Part of a small language model's weights: rotary positions, no biases in attention or MLP.
Each number is 128 + 32 x the weight over its row's rms, rounded and kept within 0 to 255. Layers, rows and columns count from 0. Numbers have three digits each. The size before them is the row's rms in percent of the matrix's.

# layer 2 MLP down, 256x704, rms 0.0332, rows 0-73, columns 176-263
097:127144151157217084120145185147111155100098159141135132106154083172124093242131071140220106151121134158128134128103093101182152168116071185105148121113152092129124137133141089114134159150125153145094181099146087123145100122121126085145139106101069129123125091107186
093:124195094154105085163154147148085086107097138108159063186111151127155186109097146138136104128147107150136185137090084152155079127055137161126106124114136113145134163175148152111145119135103149087204125158114118098122123128116065125152125153147110168109135165143140
101:164114090149164131094127129160171100137169187181106118078120115120129161141130117131124118209139058115086157122143117163102108167123048124129148133138151106103139117164106153109110135208080118166083159085138127062134081140145041102114113141143129124199096126127137
102:192172121162094196088151084076095073101107140149112143141118168098109106204203101211137205163098168151129152170176108145152140151117165122173147137112162163169089126130143092113124138156079153123128177171095137151152099045155106140144128119098105146152160114104107
098:165152089174126147124123166175122134117134151142111081131099135115157108101114053083142143119092129113131119131160140094140154102136104125158134203109136136141123148107112139135128098138100180126109151074101149049140140144100159147162123205119164111067092097081143
099:175214155117085117118103082129161137096131180081116140089138114099059142121067125105141087158181217117163120102127060134143193159117149145185144080122094112143097127068148118098143174184109164143100146075089155163146143114084136096102133098178100095174211123088131
102:113133105151173125183138144139139100129141135128130099122113167087182070186158166084133203109148192135140114175142149072103115176108135128124146114214146121086118087150102178137177105119145160173115177125146121130143137149119117099100103166122103174151146174158123
097:126170119167149173097159175124112102134096200150127120074149159114142100110127106170187094113141178140194140086093177131153099115147111140095145157070165126097153194085199160123118127119103129198150108115074126086152122134129126162162091180154155139094075167168150
097:208148105154117111113092098132154045093144117048165139104128128103118113121091126114162167118101120118117120164124121178160113128154149068099161123153117198153129158158113185171109150176152101132116117101151125121127129127102156105141098112127071117081167142087097
095:097156158125174103056165089138158099137093123123130170131200129114184070103184123070115082114103129066137121139150129089173179152164075158115100138158130085121054174096180154123106170102120117182150152135127104182110164157177165092107148105166119114090102145103141
095:137129135139143083114187128138147079098111169142108124116131123115114167078172134123255072139106124091128143134140174121088094135132092144161096131135078092165155116165129136161112162113174113132117116156126105162131227135140148063154116103119158115121094121078135
095:156125134163133142145154131138132092083086099102097127187123136133098121079140102120153083177118136150155156159113149127164125078116111122093117161106091125131107125150073121092156106091153077087112173111097167137123101052142112096106118166079122185069072119157120
097:087077104153143140155114162132155141115130122132081171095108039145117147138140139111162170134097095113136155072127125152152110111133135131147105104117110108099140117135159144119114180144126126119176117164105195101088096137145097129120150170119192112103115112153162
098:157097139085137086063095128127155155117123109137103146128081172112118099255162128151073163095102115110108122067125109197097126131131117118105108133090140166113127125134133116124112182152056131121140168093124148083106143146135120136180186140161118087126108081194114
099:138151126115170100146133104111113135135121116113095096201101117092136115097059024162149084168129070137144111133140094133139137164123149180116143182092108169112154082163143112132196178118139132134137189153126132110138238147114153165160134106202111167126088136066102
103:077218131110135141125127108096111109173113120172134148119171134098107170126084128130095087102141132113097123109085131141117161156162157136087116110090088149089208108133092152162146162164093086179183117142132102114121145114223111088121113116153149063172109114222118
096:084090191134109126111122144101125116138152111121134170160095180141157110098145164150149115100105154177095104106163159115152122184155133154182140172097164160109116134101181124086102110091161077138147173135152141075134090085115124093136121145114074146099113136162133
099:182134189129164128106166101048157144167136169194097121102117117153164164096142119133140049087036114187105142111095133154122102165103154121099098123128134107159123087129131127147117107130123159069159157112149079131153092092125093197159173154104100106136118150137117
102:111079110089077073089177102146133099131149116128096137092116139143124150174139131106136129138125087147133214088131125137172139154134175093156082216111139114133170117117147069135152172170164132140119177083096146094181160116088100100097132111149145165169097096185104
099:161114075118146156094163124109094087105142099174152091084072097160130124103180135155134169147139166114146112113208128158184066152134077129167132163079186121091136118088219116068157111123165096149183130172169133096148184108089105165065079093119111151125041170119120
096:110075168081118153135103144179116192114083117087158134159142146168094195129086060098090074136160101172192114105144110142086117143173153095166116166088152083179155173084120100137126120202098186132100204117111111089119172099107057143109139118103190150199128124095135
100:099090098099178135160180123123140132083092135165093167119135125105179120068114085182117174175161174142080125134225136108104132064125107090156186131130157085137118130117171137189114165142184098134139083080110132130118155144180172087144096091077121107103105096112116
103:116150166170097130132130123158129151106146076045074157096172137096166177113101161120119068192135101149128128103185081133175101139141176110132092139069116113150159115149134142173173151183132120099149134089153117076115124079131140144158097114136173123144142105160109
101:108142066128127121114126092137135117162142119062142144149143117166101202175174093044127140117154120093118126141143150114144125120089117103076153121138137108128108212149148161112109164105116188157137176113097139112098113149164110106113103179161113090123034093122050
098:145136115041096101141089101145124167073126200122122144118176022150172132088110129105136090117078054110113099114200081078112101127133169136187156163139097135061153128182175172162114128147102129115109135134124126145129125133130143064102089121117166107144130184092115
138:086135100149135110184147093144184104141112135192109083149122128137152106178109113146130155133215160098145089134123119101180141108115117150158111100158101139132144116072087148124172131132062098087193139156083127043128068086086157128100171117130157114121084080130138
098:111174079141165096148109137121118124108119084100117154140137177123071133187154159105101138108133147142164118097080156145171105140156094133177139175134123145089133071097112092131120170176127190125077174106131163122125040193106127117120181105152077088121118111097136
096:113128140178084124114083186138198129142119069071129157103127143163080149148142152122064106098126199148083151137191140098067144123117188153168189136108170093099155098161120109152159150131101132136102157153156181110092169045160156136147131090143159126110151098123102
100:134086145098194068129129123090116073181173136122139132118100127106116148120190158127099171179123131127146161102065147141171154125157151123107134064201108089122076187175118076135099172101080089084028125132146083108154149108151136104150096125117172131131132106097146
104:131108102095172098132100110077161071127106108101138142114077130099136115104079117094142109164098090136137160104175103151118100066160142144101114167120102165135154111127105179104098166190170152128090129131150119143094086136190127117106123118103135100149110108162105
105:096072156093153151131129103112143141072119173114070144153122134159124119109175089115162184086147126113164084120099156203133133121197134146179166196115140131144124097169092181113079125093100160133115141173156121189090090160115121090147044095093129092080080133131156
097:118080136119119096154195091123148163143128140107077137111079098104132164203121113134154120121102109125095158094172163092108181078141163117121196098103133118155128207113155115141123081085145110103133106166145063161178154144146155139184091126138139139138105168100108
100:122129121160105163137096097118173131176169193141139101075084150143165170111145105156124150178168154098137108193157060139188186127092097121116163103157129177104103093131051169153164167069159117089080124153144127138128072134117117124139140134100093101137154126179158
100:087129201144120128138159071113118133114160131154118095135146119085071171069196095131107154120124114150170188074136146178146121112095114138143139071152115096137126131131134137091157111198182127160150128108130146130057114131130157146143104159089115136180191134125122
103:167194129077143114094122111089137127114131104142133145121122123110149109103122098133160140121122102155107099092147106144087080100148121100196165135137090138167125143105109191216087111138083161113138150086149058193090122120131149135092070150109132084115117120105158
107:215141110138082128106127100130119131126163124089159088143136035121134139160042120105178111169102109126142091148162126114179166162149104142095161147172167075112122150182151170117109084136153165116084145131163115135063162114134102080175051129085143118128093140107036
096:150090098107088120161158127168180144101179099096140098129132153120161149006107136064182185147127075140181128087089052087172133106111096122156161092103109163092125126183089136095133135105127133121162185171127220153067152140134142124090117139123074092115185126113138
103:113141194155192130118047104109112120176149144119153087151214111121129106127147094117146094139086121138116079164151117166187105166140102106166083171148109160049123182132064129134090144133185139122114114135127160127138078119139117111083143112142152099099095132093126
095:126098131137146191114147085159092098163114116127115159101158116149119159190194193090141167190168087130126136130150113110127100042162126178112124168061156121116152164130134118155123081086116166143092143159124148126170116129106121087093174105153159063140092152155161
093:120097123142171152129137203137135108106101075133123133134147126120148155169082151084121136122149150136133132093160143118136121093142164131131152128074089082105179124153129172132158143120112077110150128101147123168155144159163142139143110063142124108187118118083131
119:144117096117110154163068095131085143134112173137138146132151000122179091161144090115163075165131126113133153131098117152137164095137124168128117161152090138131143164199124103077140151144159172197110150120079158132134091125138094146151109153023133162076120119126200
099:062113188113149089124185143164157165110173147138119125151141139137172182155129116144137085074140113144084169174150165110169114085213131066149053072140122116125155149089118123092089138132186074085125132154142071105138138130171164091099070110081135133127126164171119
102:107067168096100075122125192142124099099141170129133097083141138174136058224075110117128173107127182138113100124106082099169179154145130142103135178133138138136101124132103104153144162136085082189126155080117147139101118075109152172113067153074132111096166127118124
099:089157176153072111184120126152136166106170196079104125134134086081167129112105120133096149114148170111052121107148132131134163120154122158140142125081103107149179113074100138138116168114078055133114142105169114131148116107139098089146065072143152100151073130180088
097:159108115140138135142125122114134111134158168120075067142152092158078169131170185141103152189168109143119119106119184179151118145100112146168175116156105124074148103131130135128151098139099088121144116126131159118117080134145095129160174136186188104182159129118150
096:117088136144147146112095160109070137116133110117108130102168091165091111133125145151133156111076106124148117097099127113141121189145147122100149150171125166122140069130098151146116166103151108128147152136167111092116162123079141188150106181137141145101129104126078
100:173150149078112118142163122126137076145196131134059104097086124121100104104168149104108090081161122195092177085153133128123105155116096158133139098149147122125128188141153146130111113077106103121160126096119192104137114080103129111122161157195115157085091109157199
095:140145113108167098147093102100168118124144117143118126152128106145124164108113165154145083192162113166138137125180090174130185107094172144166132186155171148174161114085203178120148100137083101090177163154115122135068135132111155148097124128094168034134102113141110
101:109164097099144117151143138118148115104076086128100087184159129128200126152196107088139163118148103116167188093152081121134108098108153123125149156177096040146093138119088080158164162121124119117124129094127132145089141122129127152195134101147166100079115097137137
100:085152185097113142150094118084107142141082092094149167147069164148178167158107101105143149124081161117179109167137107119129089124110153132112133146171143125176060108205092147105103080143114112204101108117117115137147143124167068124132162093069111104126111125087101
097:097141148159083109181202087159182164123200164149162142121172145113096171086098133198110137165128118187184128114178151056172069149138071118121098154072102113156142158169133131145095110105127172156073145196142102187133118090140155096080069102123058111066153126119114
093:116122076129112184183177116147140106140098106129130190151092146145188171085101127184088115104112107177144161134111165183137188127137142140126130128131151140099203113172137098123142152075158085134112108057131137144144104145092085122173146131167157138178087083202089
097:073048143141171112110149111116126102179105088082101155159099121148109144226152176077147155144131131137153101121093118134171093120146074090124147076068095158159096134125091125104178146152148147151135140170080075181087126169121123194124154102140107137121094140173154
100:086094154172134127114053085158106094119161198096169143144175119155158212173141113155162138171200117152042082133123134116080146146095111117122157108143105164074106191126132103166113171118125168137134115150155136111180097125119101137192139151170160123146184147166146
099:176156125140137119148097067103174131077102141099147116120146106159109157146121110112118160162215111127126111192109144075113120153116116182105123145082102154095177101087114115127161151180106114173116146170146134185138153150138146151153129083077136126138148131139155
104:114080152137053164107095181112098206143041134139191104132110078144118038000122137121159144133085162148138100137137158119136143093167158113092144130116156101149110138161156124146143109104154048098144142172071133171133094159108146131097135116112183096162139154141150
096:160099111149172117161126066102116103147137145149140084135133124099161050216103186096092106121128101103112067091112116136051104179132128116134112147076076127121083103079162203048107112138164099151171150179206048137110144104131141134135159189141173089102176149125127
098:194111095132106113128064123062154089147114140199075150178139138191157173187102125134106156096112151128091130146145092068180158174159106144135154137112142121174107101118150096115143170165110137075137123119177139094098182178182128145108132095201134074142101094155146
098:162137103161148121109177127165165103085128094148142077129131182087143158120175091067139152174182111121099137114126084147165097072135108153136145119070127138168167218140103099156154172118107146120147122163137101161139167119129109128086086115158097101159108096074142
102:135153136102106135132134148171143142099150115166122081099058165143159155214107149147094177092126146151158123153122081142153132112090166173128108104155135067080136094109163156112092139097094141127107132126141115114056094153090081082121147112129123076167180156118064
102:159035167180091102206172099098118164110117121134060123118148170149123137058140075175140142117159139128140101099153118128126194159156082138071171142170184117145055160093097095105132115129122064118114142093196128157144093073169115143090095076133081184154140077075099
098:151163145116172183186095174058107128152077133119132165079101146168095078115194093190152104162157160140090118152165139147075122183104096130130141137145155152174098137108168115120162172134135152146139131048124178114105154178070146141155146118068088118130137082117116
105:190141123116134144160115117063067132132152216146150109145106131122142050127118143069095059051178157112090144121093140085129145167078116123071119151126130095110112149166110151123163135124129113147162130113154123116164118134127050147187158094141136136108110204070126
104:105145141123142112106125106144129095085126126071091135163157114090147151183091152153110147137177089116084142128112136138151120162163115110136126102089202141069107118166112103151151094121112129123125072069164139127139080123146085148209113188068071196139112107085121
100:107125180123122154127056153115168198091181129102114097122131153091149168160166102123128141139149120089092124124103122125116053156107148060132148151115145100099135121140157135129118159096176098156114130102123123121075134177103106128159119056124154135183150193142181
097:149120074137131159174137157100139113046175090152144139137115102136187138083142121109133156067087137187079063089112113111172109157119119098153166101110177117121174114146179108174107134143133131115118123190126163157106151134142132095127104085154132140140120112131120
098:119138080150110073126114157213124135154070134105122172099173179160185104133119128162132093183186165126106113144161120175101074099207158178091109146179132122141146151174067126121124161109171090186154173076135083135160171093142099147116075112184158144130113200158132
098:158095118141100116146186153108116113107169153117153097088105156143159143146118139102147145127135125135109101113092193109154153135169159080170114061061075127166080206137141211175119115151112135097147167122181126143147103106170147130122151150151112109089098124140121
098:143175136110138120151082166185117147079094117134143105153116124082094083130100076146088198150118133148148160132146143153121181182167109090137072127153121169133165113160139129150096160180094166156130143141089137137124079149139107127154118154121107144172108121064124
097:144134130212146116151036118079121116099205156109160181112177130124191133093119149167176149127165115122088170084181125111134100137154199179144144115099120136081134120129110089116108195127117136090115112160130138088127094155143195128121150101118123086143123086181134
097:191118147170107165060186160155124082146168112148053115183114125091139176119113134070137137119166061115151129174165100179097163068140160156139160150181166205093160130115138167118133151142106181097171157109181156142049130134126166197149112152089124129116098111120187
098:085109117100084182127060095113125112118112090154143131139117065140086141121143070133102128116073123158105082082129109096129135144087091130115063163102081140152112083136124107110108152144207100110152117128130125146154193130116142135154188142152144110082100123112087
096:132094125178120131165114185116055193155053095124089103078106115123078062151139113139078107192103126134128144122137128147074114077134129168182190131100106087094110140151107111124116117108133180089100107171155077121139151085144119165056113147100167112168104125166093
103:158109148140112132137151121155071106089192096092174116147106183159196187201106140076098060114116101128112158146101137053086124108196128119152115084121099101111130124108198186140127139165106152124071114098099150117138110188145135144101110179068117197107140125148145